python train.py --n_layer=13 --d_model=384 --n_head=6 --n_kv_head=2 --head_dim=64 --d_mlp=1536 --vocab_size=32000 --activation="silu" --norm="rmsnorm" --norm_place="pre" --norm_eps=1e-06 --positions="learned" --qk_norm=false --attn_scale=0.125 --bias="none" --tie_embeddings=false --parallel_block=false --init="normal" --init_std_qkv=0.0455 --init_std_o=0.0455 --init_std_up=0.0455 --init_std_down=0.0 --optimizer="muon_variant" --lr=0.00599 --lr_mult_down=1.5 --beta1=0.95 --lr_head=0.00438 --warmup_steps=200 --schedule="cos" --final_lr_fraction=0.0 --batch_tokens=[32768, 65536] --seq_len=768 --doc_mask=true --train_tokens=734100000 --steps=15403 --dataset="wikipedia_en"
Each number is 128 + 24 x the weight over its row's rms, rounded and kept within 0 to 255. Layers, rows and columns count from 0. The size above them is the row's rms in percent of the matrix's.

# layer 6 MLP down (transposed), 1536x384, rms 0.107, rows 388-414, columns 128-255
size [117  93 113 101  96  90  93 108  92 114 103 107 111  97 103  96  93  89 100  90 108 122 102 110  94  89 107]
[[102 155 104  99 113 131 126 129 163  78  61  82 152 171 119 135 156 129 193 154 141 103 119 111 138 121  80  87 113 146 118 155 128 149 121 122 157 151 140 121 154  98 149 112 162 119 163 122 108  76 127 117 133 118 108 128 154 138 137 123 107 146 127 111 160 104 110 125 118 122 126 122 112 130 130 111 136  88 154 124 129 119 164 138  77 164 113 110 119 142  88 124 162 120 114 189 114 168 114 122 129 132 156 135 157  80 129 112 148 119 145 130 121 142 147 126 106  96 139 143  88 104  99 163 120  98 126 110]
 [108 102 118 106 156 112 101 124 145 164 163 168 130 117 164 135 135 131 140 134 106  98  76  93  94 158 163 140 117 108 142 120 105 114 105 150  90 178 122 127 127 163 157 136 145  88 140 137  80 141 134 120 136 120 119 115 121 109 145 120 170 163 137 116 113 134 149 123 126  86  64 109 145 119 154 162 106 136 149 122 152  98  84 123 120 128 130 127 101 155 132 163 121 147 129  83  75 150 139 101 147 180  79 129 126 143  90 107 114 120 117 144 129 110  99 185 106 149 139 135  90 141 101 110 152 126 114 109]
 [120 121 123  94 101  96 143 138 169 132 123 140 162 129 107 156 144 152 129 123 169 132 137 122 102 161 147 167 115 157 151 159 136 126 135 110 144 162 114 127 129 160 132 176 125 154 127 119 141 111 163 130 148 140 127 115 129 151 126 137  82 140 132 166 115  85 178 125 118  92 136 129 132 123 112 130 137 136 103  94 119  79 135 142 148 119  87 148 198 175  91 132 148 125 121 145 158 197 111 109 126 124 132 126 140 173 115 140 156 175  99 137 149 133 153 110 114 149 145 158 101 106 105 170 151 131 132 117]
 [138 116 147 122 125 109 111  96 103  84 140 144 119 142  97 117 150 160 174 144 106  93 116 144 126 104 124 111  96 143 119 166 119 157 189 130 128 138 139 123 155 129  91 197  88 142 153 110 155 110 102 156 126 140 131 139 150 131 156 136 125 107 150 130 142 123 178 122 151 119 147 161 125 112  91 133 125 112 144 133 147 114 147 154 141  82 129 112 115 110 110 121 117 148 149  97 106 136 119  95 123 134 134 133 109 112 110 111 127  88 143 163 119 136 124 134 151 104 143  98 129 132 143 172  65 123 120 186]
 [ 76 145 152 110 121 150 158 135 137 179 133 107 122 115 129 137 100 116 158 160 101 160 162 128 125 191 129 131 114 146 119 185 127 153 119 140 142 113 157 144 154 119 117 128  96 176 141 138 130  73 125 106 118 110 137 120  83 148 123 165 162 110 118 107 112  95 134 101 157 117 126 138 135 114 172  92 123 143 118 109 145 106 150 164 100 149 132 218 113 166 106 156 126 113 113 163 144 134 113 121 146 112 109 167 109 181 111 172  82 144 133 124 137 112 154 148 174 115 135 146 117 129 124 137  84 115 132 128]
 [145 114 135 164 154 126 104 158 163 135  92 152  99 150 104 147 118  99 132 109 123 123 119 150 134 136 139 105 145 116  82 128 202 130 144 123 134  95 131 130 132  93 108 162  98 142 123 118 116 173 134 131 141  96 121 138 183 109 145  75  89 144 115 137 105 120  92 147 150 122 156 149 130 113 151 111 116 130  95 115 146 110 106  89 113 123 110 111 154 117  81 161 135  94 129 108 110  60 126 114 137  71  92 143 149 125 113  90 141 132 114 134 115 128 141 135  95 125  86 123 147  98 132 116 164 112 115 133]
 [139  71 120 150 138 136 113  91 125 162 143 127 120 138  97 109  84 148 169 123 104 149  89 118  85 146  99  97 111 138 118 141  95 119 125 135 128 134 147  69 151  94 148 122 142 110 122 124  64 118 145 162 102 153 156 132  71 132 109 127 110 165  83 139 137 164 122 117  97 108 124 134 110 157 123 179 135 108 118 120 154 138 137 112 126 166  98 114 134 146 138 152 114 147 142  99 130 151 111 140 148 126 135 144 123 185 133 147 111 133 167 154 139 117 123 154 122 131 126 107 111 176 138 137 158 123  98 123]
 [127 144 142  74 185 179 111 112 114 113 154 126 115 169 126  91  64 125 117 121 131 108 143  95 128 153 139 107 135 161 115  90 129  93 122 105  90 147 121 118 117 164 145  88 147 118 149 139 108 122  82 112 171 149 122 128 140  85 132 151 152 102 108 175  91 171 196 142 111 117  83 117 152  97 108 139 115 115  88 128 126 142 142 113  94 146 123 169 104 150 117  93 121 108 102 153 166 147 103 115  95  88  92 133 163 136  92 129  78 116  98  95 150 144 116  66 115  99 131 155 121 120 100 105 154 121 130 171]
 [133  95 114  91 146 133 102 129 105 146  98  88  84 102 129 164 141 117 157 135 139 171 128 124 174 112 132 109 153 118 149 140 116 120 132 166 145 144 142 104 102 123 109  97 159 122 114 121 129 126 106 109  85 124 127 114 141 136 110 142 106 141 157 135 116 144 141 140 129 140 103 133 118 138 124  99 128 186 107 149 107 112 109 125 115 116 123 116  98 160 143 131 128 122 133 137 170 107 125 130 124 105 168 138 110 166 142 130 126 128  90 129 108 108 170 132 114 141 158 148 110 157 121 173 125 166 130 112]
 [110 130 188 124 107 152 110  96  99 111 135 168 126 133 102 135 117 107 146 122  95 121 122 141 101 109 130 115 121  90 101 119 163 176 110 116 139 154 111 113 167 153 134 135 135 206 111 158 126 158 171 125 120 173 128 115 122 150 107 143 114 120  72 141 131 104 136  77 128 142 136 105 119  96 141 133 122 136 138 135 133 160 120 137 152 134 104 146 143 183 123 144 123 143  70 156 134 163 122  78 191 163 139 129 172 107 122 132  97  94 111 148 143 177 116 108 114 170 147 121 102 150 137 129 137 139 118  95]
 [ 78 131 105 112 151 109 155 132 152 145 130 106 108 185 140 162 117 178 127 136 154 122 138 143 171 169 146 112 145 145 142 132 123 143 120 192 109 198 113 140 105 131 111 110 139 122 150 138 171 127 110 158 159 185 148 132  95 122 160 185 146 102 139 157 174  78 131 127 147 157 159 104 143 154 124 110 172 157  96 126 141 107 142 108 149 132 120 125  53 131 142  95 119 101 133 152  75 116 152 128  72 112 153 127 138 164 128 106 143  86 148 153 135 133 114 128  94 128  83 112 101 169 123  98 122  99 104 144]
 [122 153 121  63 133 107 139 146 157 128 136 121 105 111 114 161 152 108 143 104 124 150 121 116 119 142 108  97 135 127 147 123 144 106 109 104 108 130 131 129 134 142 106 145 110  90 147 126 128 169 173 154 118 143  98 102 111 125 171  83 150 148  91  88 126  68 101  88  92 152 126 120 121 151 127 120  86 117 169 162  95 143 133 167 122 116 147  94 175 113 121 134 103 153 135 103 151 115 102  97 115 140 147 108  85 138 124 136 152  90 151 153 127 147 126 109 115 107 135 133 145 127 142  89 133 129 127 119]
 [110 126 119 125 116 113 110 151 154 142  98 136 105 135 179 105 113 141 125 134 140 130 117 159 136 146 104 140 125 110 119 101 126 122 147 120 107 109 115 120 165 117 106 137 122 114 134 122 145 119 126 106 100 115  93 117 115 142 102 163  90 126 171 162 143 105  74 128  85 137 134 115 116 120 120 153 150 136 141 142 155 124 184 139 122 110  96 140 125 127 128 132  97 114 138 107 122 143 132 144 108 139 107 131 117 111 144 142 149 119 119 134 100 119 100 164 108 113 163  90 114  92  93  90 132 109 155 137]
 [164 136 124 146 120 144  87 144  94 112 154 134 119 116 150 153 125 129 125 115 121  95 141 128 124 133  98 140 116 132 134 145 146 142 197 117 128 151 145 152 129 132 182 121 119 118  85  89 133 104  92  86 128 155 177 174 146  99 125 148 163 188 151 159 139 134 131 160 138 123 120 156 111 143 123 123 123 134 111 138  88 114 162 150 116 163  96  90 122 115 118 160 124 132 113 145 151 123 123 168 107 140 130  85 203 126 156 141 152  93 110 116 122 136 133 164 146 146 134  87 133 117 146 124  70  96  72  99]
 [165 204 122 140  96 122 130 136 126 121 128  89 139 143 135  95 112  71 100  99 126 120  98 152 128 131 118 171 140 178 102 126  97 145  98 122 148 113 145 136 184 163 218 114 177  94 115 143 143 139 104 138 158 115 123 126  82 126  96 107 171 115 120 148 139 127 102 156 157 129  96 139  98  76 110 106 106 145 118 128 117 183 134 155 175 156 131 113 102 127 133 120 144 135 137 144 105 130 147 113 125 118 135 138 158 166 116 103 138 139 101 146 197 101 202 154 165 144 129 141 172 117 148 131 119 178 120 138]
 [127 125 126 140 123  82 138 146 112 140 159 160  97 146 143 142  70 175 144 154 132 112 122 119  80 184 128 101 149 156  86 136 146  72 142  75 110 139 135 137 100 136 107 118 147 146 100 154 194 143 152 131 155 143 182 156  99 127 150 114 153 153 161 133 134 128 121 123 130 124 117 124 169 144 110 158 134 161  87 150 144 135 110 147 153 102 127 151 141 126 145 126  98 142 147 134 140  74 126 196 168  79 133  94 121 100 138 123 128  96  86 111 125 101 177 145 125 136 123 121 105 102 114 100 126  73 122 117]
 [125 140 116 137 104 158 112 135 152  99 120 146 132 138 135 130 134 128 116 130 108 124 121 146 195 128 155 101 173 121 126 125 125 139  97 122  97 190 113 122 178 112 117 154 158 196 110 112  66 132 129 135 116 137  97 149 125 125 130 152 176 118 102 108 136 114 135 159 136 127 138 101  85 149 129 153 154 176 119 119 106 191 151 107 123 144 150 113 127 170 121 110 116 110 109 127 118 145 114 111  86 146 127 107 104 126 100 143 152 108 149 126 131 109 151 124 158 143 132 140 114 146 122 171 126 135 158 110]
 [113 133 119 140 147 136 131 108 104 130 149 148 122  98 144 137 152 115 110  85 102  68 169 117 117 105 148  87 135 111 107 134 149  75 110 104 127 144 122 109 134 112 163  82 111 111 100 193 164 124 141 127 153 126 137 142 141 105 155  96 126 138 123 111 127 106 128 111 107  74 132  95 107 150 133 135  99 125 129 125 108 130 127 159 131  99 113 110 153 178 145 155 152 139 133 154 145 127 120 137 172 145 112 189 111 136 138  98 104 144 138  74 124 129 124 117 113 119 106 122 141 114  92 146 134 127 169 124]
 [156 115  97 100  85 132 102 145 106 121 137 166 130  96 137 149 114 106  93 143 100 136 118 144 109 174 119 126 135 135 118 130 132 167 138 135 161 114 125 153 127 115 150 144 103 132 149 167 132  96  90  98 120 174 150 123 120 136 119 113 138 126 147 137 152 114 112 161 122 128 114 120 125 155 113 141  66 147 127 115 112 121 143  79 107 114 130 119 152  94 102 148  99 110 143  86 174 196 113 114 102 111 147  85 114 109 139 154 180 139 127 137 135 128 146 135 147 107 151 141 135 162 120 126  97 107 118 133]
 [ 84 118 111 142 102 106 123 155 113 128 135 121  88 136 170 183 100 157 106  75 132 122 106  90 104 128 107 133 112 140 121 138 151 111 126 170 108 136 121 105 134 131  88  99 123 153 122 143 127 114 132  56 147 153 125 136 163  93  97 108 129 110 121 122 154 148 118 120 130 124  86 197 119 132 164 158  83 137 156 151 106 164 108 148 115 165 117 130 143 144 151 124 148 110 130 141 133 124 114  79 155 142 127 144 180 126 127 113 128  92  93 116 126 118 126  84 179  99 108 109 157 163 136 153  89 137 130  94]
 [121 148 111 162 113 165 168 130 147 120 132  99 119 149 109 102 141 109 125  97 171 141 106 136 116 113 113 118 138 161 150 107 154 117 140 125  96 111 113 100  88 153 106 137 132 117 171 123  98 171 138 153  97 176  95 138 133 109 163 104 145 104 147 107  80 169 149 134 126 151 136 112 120 134 145 182 130 108  91 132  93 124 124  94 120 153 189 139  93 183 145 141  84 138 137 149 110 130 129 128  99 118 122 129 129 112 138 146 158 134 134 115 128 169 177 151 121 158 114 103 119 154 141 136 107  99 130 139]
 [134 152 109 114 157 123 111 134 126 143 144 127 106 143 112 150 158  98 152 116 153 114 136 148 111 169 159 137 164 118 128 147 193 170 130 112 119  84 159 149 156  98  91 102 108 120 168  88 169 127 135 117 160 134  83 119 141 125 136 126 137 107 137 126 128 183  98 114 121 147 143 144  91  97 139 114 129 148 201 124 124 131 118  93  81 174 127 130 145 141 130 138 143 129 131 125 140 117 148  97 164 125  84 183 107 134 106  64 127 150 115 169 119 139 130 148 149 120 148 104 156 129 106 151 133 125 157 127]
 [121 125 138 122 124 113 146 102  96 133 111 146 100 124 136 129 134 151 145 108  87 111 120 115 164 102 145  87  92 137 140 128 119 135 175 126 143 106 134 136 134  97 168  90 101 130  85 127 116 102 137 159 106 150 151 116 132 126 151  98  93 150 142 126 123 141 113 124 167 123 124 124  85 184 147 133 128  98 145  99 117 108 131 118 122 176 105 157 148 154  72 151 110 106 152 150 149 149 146 111 118 172  46 104 113 130 110 149 152 127  72 106 110 115 136 139 143 106 141 128 128 134 124 174  78 119 136 145]
 [105 143 121 169 119 174  92 133 118 138 119 150 151 153  88  79 155 118 166  99  97 120 116  77 118 121  97 190  91  79 113 164 127 100  97 147 143 146 141 169  93  87 143 133 129 127 117 135 119 128 112 177 128 160 105 144 144 139  89 111 154 125 128  99  99 118 129 158 128 155 138 106 137 141 119 141 117 131 121 110 116 162 119 112 140 144 145 168 127 114 109  76 147 102 123  94 158 121 123 115 120 153 162 166 131 153 106 130 127 151 112 118 105  94 143 133 131 137 156 117 150  95 111 175 128 147 132  88]
 [143 138 159 127  94 143 123 122 137 172  82 109 107 132 114 129 131 134 129 148 152 136  98 159 152 123 153 150 167  94 116 136 142  97 150 154 126  92 127  90 104 128 144 145 137 189 147 123 139  90 138 148 142 116 119 134 121 130 153 110 166 156 122  96 135 140 127 109 100 166 122 114 136 134 159 135 116 175 130 101 125 140 113 119 125 108 126 132 170 104 133 154 112 162 124 137 129 114 132 134 156 114 190 171 155 135 119 122 122 131 133 146 102 119 106 104 106 137 122 145 146 145 130 137 130  86 121  85]
 [145 133 139 139 126 123  78 173 158 143  92 105 133 145 138 130 123 104 127 120 127 121 127 138 172  95 145 171 131 102 103 114 122 121 135 143  63  93 161 119 125 113 125 140 110 145 131 161 158 101 104 152 101 143 134 135 137  77 131 100 154 142 104 166 116 100 150 143 159  91 112 116 105 140 140 124 114 130 154 146 130 143 147  99 166 136 115 115 119 144 182 173 112 164 125 167 117 111  89 116 110 137 168 109  82  77 151 121 107 110 121 167 161 149 126 153 103 110  89 100  84 117  78  74 142 122 102 125]
 [148 142 123 152 107 136 140 112  96 150 102 123  60 100 125 156 140 113 118 155 146  91 120 138 115 116 151 135 105 130 129 133 119 143 158  96 159 129  87  93 104 109 137 151 127 125 144 169 113  94 154 136 107 144 115 130 134 134 174 142 135 123 124  94  92 153 104 107  92  85  90 162 149 127  99 145 121 130 138 138 102 123 145 172 165 133 127 137 124 116 154 102 158 116 171  81 107 162 143  71  99 137 143 153 140 175 145 124 123 128 122 174 135 123 124 114 120 146 107  79 106 164  95 184 163 104 162 166]]
# layer 6 MLP up, 1536x384, rms 0.149, rows 389-415, columns 128-255
size [ 96 110 100  97  94  95 108  96 104 102 101 113  99 100  95  95  91 102  93 110 121 101 105  94  87 102 103]
[[129 158 119 107 130 160 112 121 153 138 159 144  87 151  83 142  61 162 165  94 160 108 175 124 144 143 114 142  76 116 101 129 130 181 141 117  94 165  71 155 128 117 117 143 139 126  84  83 122 129 136 124 120 121 142 127 151 115 146 133 130 120 120 124 169 138 112 139 122 128 146 120 122 138 111 124 138 153 117 166 147 106 167 110 108 107  77 120 118 143 114 110  82  88 121 153  91 137 150 134 120  80 132 146 121 155 129 130 156 174 146  80 135 181 153  80 149 116 120  97  97 124 121 128  90 138 189 136]
 [138  76 114 125 154 152  84 158  77 133 137 109 119 113 121 150 117  79 124 102  92 123 139 135 154 148 125 144 104 150 143 141  89 138  81 130 131 151 159 147 120 126 127  91 109 115 107 126  90 118  93 126 122 112 117 102 118 114 177 131 139  98 108 131  63 137 102 116  97 107 106  85 116 105 187 106 137 117 137 120 153 100  98 132 163 126 132 134 157 158 135 127 168 103  91 143 139 196 166 205 138 119 145 122 116 117 134 128 166 139 148 153 193  95 147 141 110  95 133 110 125 141 110 152 136 147 189 109]
 [159 104 179 133 137 147 113 104 174 126  94 113 126 137  96 133 102 139 188 142 168 155 106  78 110 140 142 106 151 121 156 157 100 160 124 105 141 193 158 123  92 113 109 137 129 125 109  87 107 149 136 109  57 146 147 125 150 143 124 148 150  88 113  75 102 157 133 118 114 142 138 155 139 118 158 170  92 100 162 108 164 101 112 105 136 148 146 154  99 141 164  70 105 163 141 103  99 166 120 108 102 133 170 103 145 127 135 133 111 107 128 127 162 174 121  89 106 114 105 146 150 135 141  98 120 163 122 181]
 [134 158 142 132  99 134 110 134 161  91 106 130  99 112 106  83 147 100 158 117 146 150 143 124  90  99  93 159 146 143 136 134 102 152 144  97  80 164 100 139 101 127 137 109 125 145 147 129 145 158 145 170 133 163 115 115 138 118 121 142  71 135 110 158 110  96 115 127 187 136 134 137 156 150 150 117 185 130 126 133 135  74 114 169 121 143 124  91 166 107 120 136  83 154 163 155 100 123 142 124 162  73 152 102 106 117 127 154 154 122 120 154 127 123 136 126 129  95 147 128 144 113 122 153 117 120 115 145]
 [116 100 159 114 163 156 175  78 105 135 126 107 150  67  85  88 122 129 133 107 133 179 135 109 152 132 115 123 125 144 110 132 109 133 162  74 140 184  93 138 137  97 142  92 117 146 119 120 111 136 167 126 109 116 144 138  92 114 123  78 110  83 187 166 164 129 145 180 117 134 134  87 168 157 134 150 197 124 105 143 117 137  86 147 113 151 110 138 101 141 132 137 199 125 107 148 110 114 116 157 144 150 136 112 147 108 117 115 148 118 148 162 125 118 145 160 118 127 145 128 120 135 118  83 115 126 121 141]
 [157 134 150  80 147  85 139 129 119 123  81 172 155 105 121 148  93 139 109 110  78 117 125 115 183 162 121 144 127 118 100 120 119 141 133 104 130 128 134 104 122 119 120 117 172  94 111 152  93 139 116 110 122 135  95 103 166 149 123 170 139 157 138 162 145 123 119 164 159 130 103 100 158 161 145 141  80 119 111 126 134  90 107 110 142  93 147 112 100 128 109 127 164 121  92 108 131 145 102 111 115 108 100 148 139 104 116 131 151 125 126 104 121 139 159 143 144  95 118 135 164 118 134 113 140 120 130  99]
 [142 116 156 136 140 126 111 148 153 148 149  99 121 135 130 138 113 139 112 151 136 127 148  88 149 146 118 142 183 111 154 142 148 138  98 131 118 155 126 105 106 142 139  89 134 148 120  96 117 153 177 124 165  99 111  89  67 132 178 145  84 110 126 106 151  82 160 139 115 120 118 151 121 112 152 106 155  93 113 180 150 114 168 111 103 117 108 125 167 125 127 149 124 132 105  99 132 145 131 173 137 146 155 126 119 137 138 130 118 129 101 151 125 131 137 152 166 176 125 132 166 132 100 169 157 116 144 135]
 [142 100 122 161 128 134 140 145 107 107 100 164 131 142 143 140 160 150 163 133 129 120 126 159 130 117 117 133  88 135 153 120 131 109 150 124 148 130 141 105 134 124 103 125 132 126 131 116  98 113 151  97 123 163 141  85 136 137 103 109 106 131 178 132 108 147 144 167 130 129 177 104 108 133 115 148 133  81  83 136 143 147 115 131 150 100 123 124 143 107 139 139 164  93 134 124 162 120 140 117 152 150 134 124 150 136  95 153 160 140  90 127 126 104 198 144 120 192 143 107 129 149  86 132 102 147 118 143]
 [134 136 110  91 132 123 118 107 149 106 134 142 134 158 196 103 134 103 174 138 129  90 159 126 140 134 173 143 132  99 125 102 144  85 161 133 139  99 108 152 107 167 143 156 124 148 124 131  59 131 122 123 156 136 123 166 131 168 138 127 119 138 142 115 156  64  96 195 108 101 127 106 145 125 139  99 114  73 106 188 130 125 138 114 103  99 102 101 113 161 117 103 115 147 107 148 127 150 126 165 117 186 137 107  95  89 131  66  99 115 133 138 125 109 130 163 148 133 128 103 136  92 150 137 125 110  97 132]
 [161  94 103 121 179 102 148 171 128 129 100 130 110 151 116 121 165 137 140 122 142 164 151 134 148 147 133 142 100 125 139  82 104 101 108 109 100 117 105 122 140 128 148 104 165 134 110 118  87 132 107  90 145 169  96 138 134 162 164 150 110 122 152 149 120  83 128 138 103 126 104  67 152 105  88 145 148 132 103 159 158 105 166 103 126  99  71 147 108 199 124 125 167 105 137 169 114 126  82 104 156 158 122 125 125 122 170  85 112 129 100 110 143  89 131 131  86 148 195 133 121 135  97 123 113 100 151 119]
 [120 132 133  95 138 140 136 108 122 162 107 135 110 161 113 134 160 105 112 146 127 113  63 115 109  81 138 106 165 136 116 126 139 137 144 163 136 146 137 150 141 145 113 113 123 108 112  97 118 146 152 106  94 133 126 129 118 141 103 101  87 150 123 141 135 143 157 120 134 124  74 117  96  98 148 136 142 147 127 106 124 117 132 181 125 170 119  89 146 142 150 125 156 152 126 124 149 143  97 146 131 146 116 107 149 146 106 147 121 141 130 131 122 114 151 181 182 144 146 135 175 134 130 130 122 178 132 101]
 [106 123 140 113 149 118 114 152 128 105 115 141 107 124  77 130 138 130 111 112 100 133 109 166 114  97 131  93 156  97 155 114 178 131 136 142 129 116 137  76 100 141 151 136  91  93 171 178  94 108 143 108 189 167 118  91 127  94 121 128 121 140 127 123 157 132 114 145 139 138 125 102 171 161 162  91  97 132 128 152 156 130 137 122 160 132  75 164 142 148 148 179 129  74 168 144 107 131 145 141 152 138 116 127 115 171  83 136 109 142 111 105  95 144 105 150 100 147 158  92 144  97 153 112 151 134 116 114]
 [150  87 141 105  81 129 109 212 143 131 106 114 122 124 137 143 134 142 122 108 148 114 124 146  91 143  85 146 164 117  80 117  93 148 119 156 103 147 154 104 119  96 135 123 159 129 134 156 144 143 145 108  94 130  85 174 105 156 118 118 103  96 155 134 165 144 159 119 171 134 130 122  87 142 118 159 144 127 147 170 112 150 143 124 141 115  99 123 152 155 120 122 100 103 134 197 112 139 159 149 111 116 113 154 127 148 136 131 139 139 108 131 126 104 166 145 147 151 132 131  81  93 173  90 133 108  68 110]
 [100 155 109 126  94 114 113 150 133 105  97 165 112 117 150 100 101 128  97 120 144 163 120 146 122 112 146 111 124 117 104 104 145 137 137 131 150 112  77 112 150 130 127 100 116  99  92 112 144 123  97 147 124 133  97 137 163 138 118 124 146 104 127 166 129 171 122 130 133 129  87 134 132 102 170 178 123  94 154 192 141 124 150 107 126 136 138 128 140  85  65 139 115 154 110 141 126 135 107 152 115 139 157 131 142 152 122 155 131 156 164  95 185  88 103 104 132 126 155 155 134 102 153 102 136 154 123 110]
 [116 173 176 116  88 163 108 138 119 110 121 121 118 113 148 126  90 115 159  93 139 128 145 103 118 111 162 166 108 118 136  93 119 135 165 171 161 132 140 147 151 134 115 130 139  90 112  69  61  96 108 133 112 151 139 101 118 118 153 129 100 166 101 123 104 157 105 141 121 135 144 153 137 113 147 116 135 118 160 120 130  97 164 147 145 120 118 112  96 137 159 105  82 143 158 154 126 142 138 135  78 122 142 146 139 123 145 141 127 200 159 111 112 142  87  70 148 123 145 118 140 155 138 141 116 156 151 126]
 [100 116 120 139 136 167 158 142 143  95  88  89 109 102 122 119 122 142 119 125 116 101 108 128 151  93 100 153 122 115 141  90 111  88  86 132  85 124 137 134 137  97 136 149 148 157 119 107 123 141 119 119 128 116 153 131 130 150 126 169 138 133 125 113 120 136 112 138 122 135 109 112 121 150 103 116 145 114 169 167  89 105 130 112  87 132 111  97 145 106 146 103 133  79 128 154 114 148 103 124 149 112 106 166 134 122 134 108 157 170  89  97 141 130 143 119 131 132 147 124 113 149 135 120  82 103 160 141]
 [146 145 162 121 105  85 126 102 122 129 114 121 175 104 153  96 136 130 133  97 106 163  90 118 128 155 137 114  84 139 121 119 139 140 117  97 156 141 139 102 139 116 125 148 132 139 112  86 124 112 165 145  88 110 128 132  80 154  71 122 159 128 132 106  80 158 122 105 132 147 136 113 101  97 160 112 105 168 107 195  72 136 117 136 106 143 117 120 183 135 126 155 152  83 139 125 155  81 123 154 134 158 125 114 131 149 115 129 103 128  71  90 108 142 130 131 157 120 127 125 136 136 113 112 145 144 123 171]
 [148 122 109 136  66 159 113 151 138 138  97 124 132  96 120 123 127 123 112 151 113 133 130 164 142 114 145 132 154 112 101 161 173 127 107 152 165 135  75 120 150 124 103 151 145  89 112 161 103 114  93 135 115 128 108 150 101 121 101 121 135 154 117 146 140 122 137 133 142 122 139 111 112 102 147 117 103 127 121 129 153 121 156 145 129 161  98 129 133 127 126 135  71 149 114 131 113 143  93 122 130 159 104 112 136 143 197 142 189 187 164 140 174 112 136 110 134 106 167 174 122  86 170  71 145 102 147 134]
 [155  89 119 184 134 143 146 143 145 102 134 147 131 149 119 102 131 158 158 154  79 103 117 130 141 112 145 111 101 106 104 135 133 119 108 122 156 126 120 135  96 105 140 130 120  91 165 115 156 126 169 155 117 145 116 132 137 118 117 135 133 114 100 153 114 117  83 121 120 103 145 125 113 151 145  96 161 142 136 151 125 119 147 179 161 113 157 133 104 125 105 143 132 132 127 159 146 152 163 111 143 128 133 156 116 130 141 161 106 179 157 134 118 157 163 105 129 130 106 115 102 116 119 113 136 128 160 143]
 [118 112 190 142 131  82 123 118 118 104 143 117 172 150 100 154  96 158 129 144 125 110 117 137 125 121 141 132 110  89 138 114 170 120 157 106 161 127 122 100 111  90 100 163 147 127 125 142 155 133 140 149 139 122  81 126 130 136 135 131  98 113 127  94 149 106 145 112 108 154 126 136 114  95 141 149 130  98  60 111 120 149 136 149 149 131 169 144 147 147  95 102 147 128 112 153  93 123  80 115 119 127 161 106  62 170 139 148 116 154  86 113 129 139 175 137 148 149 106 124 142 167  90  74  76 168 151 166]
 [120  92 156 131 117 119 163 147 121 133 106 124 119 168 112  98 117 103 146 149 111 124 120 138 108 164 120 119 167 116 115 159 138 153  58 132 105 135 122 167 150 163 141 113 119 149 107 108 133 119 124 115  97  89 125  99 132 112 115 157 130 143  88 148 101 144 121  97 135 152 153 134 127 108 142 113 140 127 146 119 155 170 143 102 106  93 152 142 169 147 142 127 143 136 135 142 130 132 137 149 156 151 140 128  99 113 134 121 126 172 160 121 109 136 148  89 116  98 156 105 144 112 125 149 122 123 117 117]
 [146 148 145 139 105 147 113 120 118  94 149 127 140 127 161 123 139 146 110 153 121 119 136 127 116 153 105 154  94 145 113 103 160 113 163 180 120 118 138 120 128 113 125 135 130 106 137 162 180 127 105  94 131 103 126 145  87 119 109  92  95 104 107 160 122 136 122 140 123 106 124  97 102 156  83 136 184 174 126 187 169 113 134 154 142 119 135 106 113 128 108 174 102 105 103 117 156 111 139 189 135 104 127 147 110 151 128 143 132 131 159 130 143 149 126 154 153 141 149 159 166 100 134 116 143 155 152 141]
 [126 112  98 142  96 135 126 168 150 104 132 119 108 116 113 149 141 134 104  76  80 142 121 135 146 152 129 133 145 124 136 136 105 147 128 144  98 138 124 128 106 157 108 120 140 175 132 166 138 134 131 116 140 148 119 115 136 131 157 168 167 129  96  83 118 126 137 137 131 164 125 102 104 112 101 144 188 113  85 144 173 143 114 111 140  96 135 111 130 143  99 110  95 104 130 116 157 113 138 149  90 158 109 168 129 143 144 136 118 113 126 152 149 143 135  97 133 111 142 117  95 116 136 119  91 125 127 137]
 [106 106 145 134 146 102  78 105 109 139 100 121 160 147 146  94 135 115 160 121 133  94 150 123 101 103 124 122  81 133 126 103 157 120 109 150 137 112 156 108 136 117  97 131 175 127 106 174 132 124 137 132  87 105 146 111 150 154 130 104 127 139 150 143 115 160 138 117 125 165 160 101  75 106 136 119 145 110 156 107 107 135 175 136 106 133  95 131 111 135  65 166  98 142 103 123 146 140 122 145  56 141 117 110 125 150 111 140 123 154 125  94 151 143 139 136 109 142 106 121 141 149 114 137 132 165 151 100]
 [ 93 194  95 125 113  99  93 130 132 142 140  99 142 131 103 122 119 141 175 110 142 117  49 140 100 137 155 101 114 114 132 134 113 124 146 152 140 130 127 170 115 139 123 141 146 146 101 106  80 120 129 117 105  91 119 102 114 128  99 136 115 117 169 120 103 158 119 102 127 143 168  97 139 156 136 117 141 112 117 178 142  97  71 120 130 188  91 109 135 136 105  88 126 152 115 120 101 104 110 102 147 130 127 165 103 129 112 108 105 144 134 144 187 115 125 106 131  93 102 122  92 116 121 117 140 148 149 127]
 [163 140 100 113 135 113  86 143 145 108 133 111 142 130 101 134 121 108 165 176 133  77 131 119  58 115 119 124 111 103 153 152 106  94 128 157 141 149 133 127 105 128 121 183 116 147 145 107 122 152  83 130 115 165 155 158 107 150 122 116 130  92 134 119 152 105 160 128 123 163 131 148 118 136  98 111 127 110 123 137 121 118 118 116 166  77 175 146 120 170 106 172 150 127 121  99 100 108 132 148  78 149 113 143 151 135 113 143  93 133 110 174 106 101 143 160 119 144 120  94 146 136 140  68 141 120 117 132]
 [135 127 126 140 160  82 109 134 126 114 110  95 137  89  99 104 110 130 130 106  94 148 120  74 153 182  80 158 143  90 166 150 164 162 136 145 161 159 113  84  99 115 145 147 130 146 136 164 112 119 138 126 126 143 126 109 156 115 126 122 106 131 116 131 148 134 129 159 164 112 162 151 128 122 140 110 156 157 146 132 116 134 118 135 158  98 142 130 168  92 166 145 108 118 150  71 125 133 140 110 132 143 170 103 133 188 183 144  73 171 154 124  95 123 122 175 147 126 151 150 132 104  92 150 130 137 106 156]]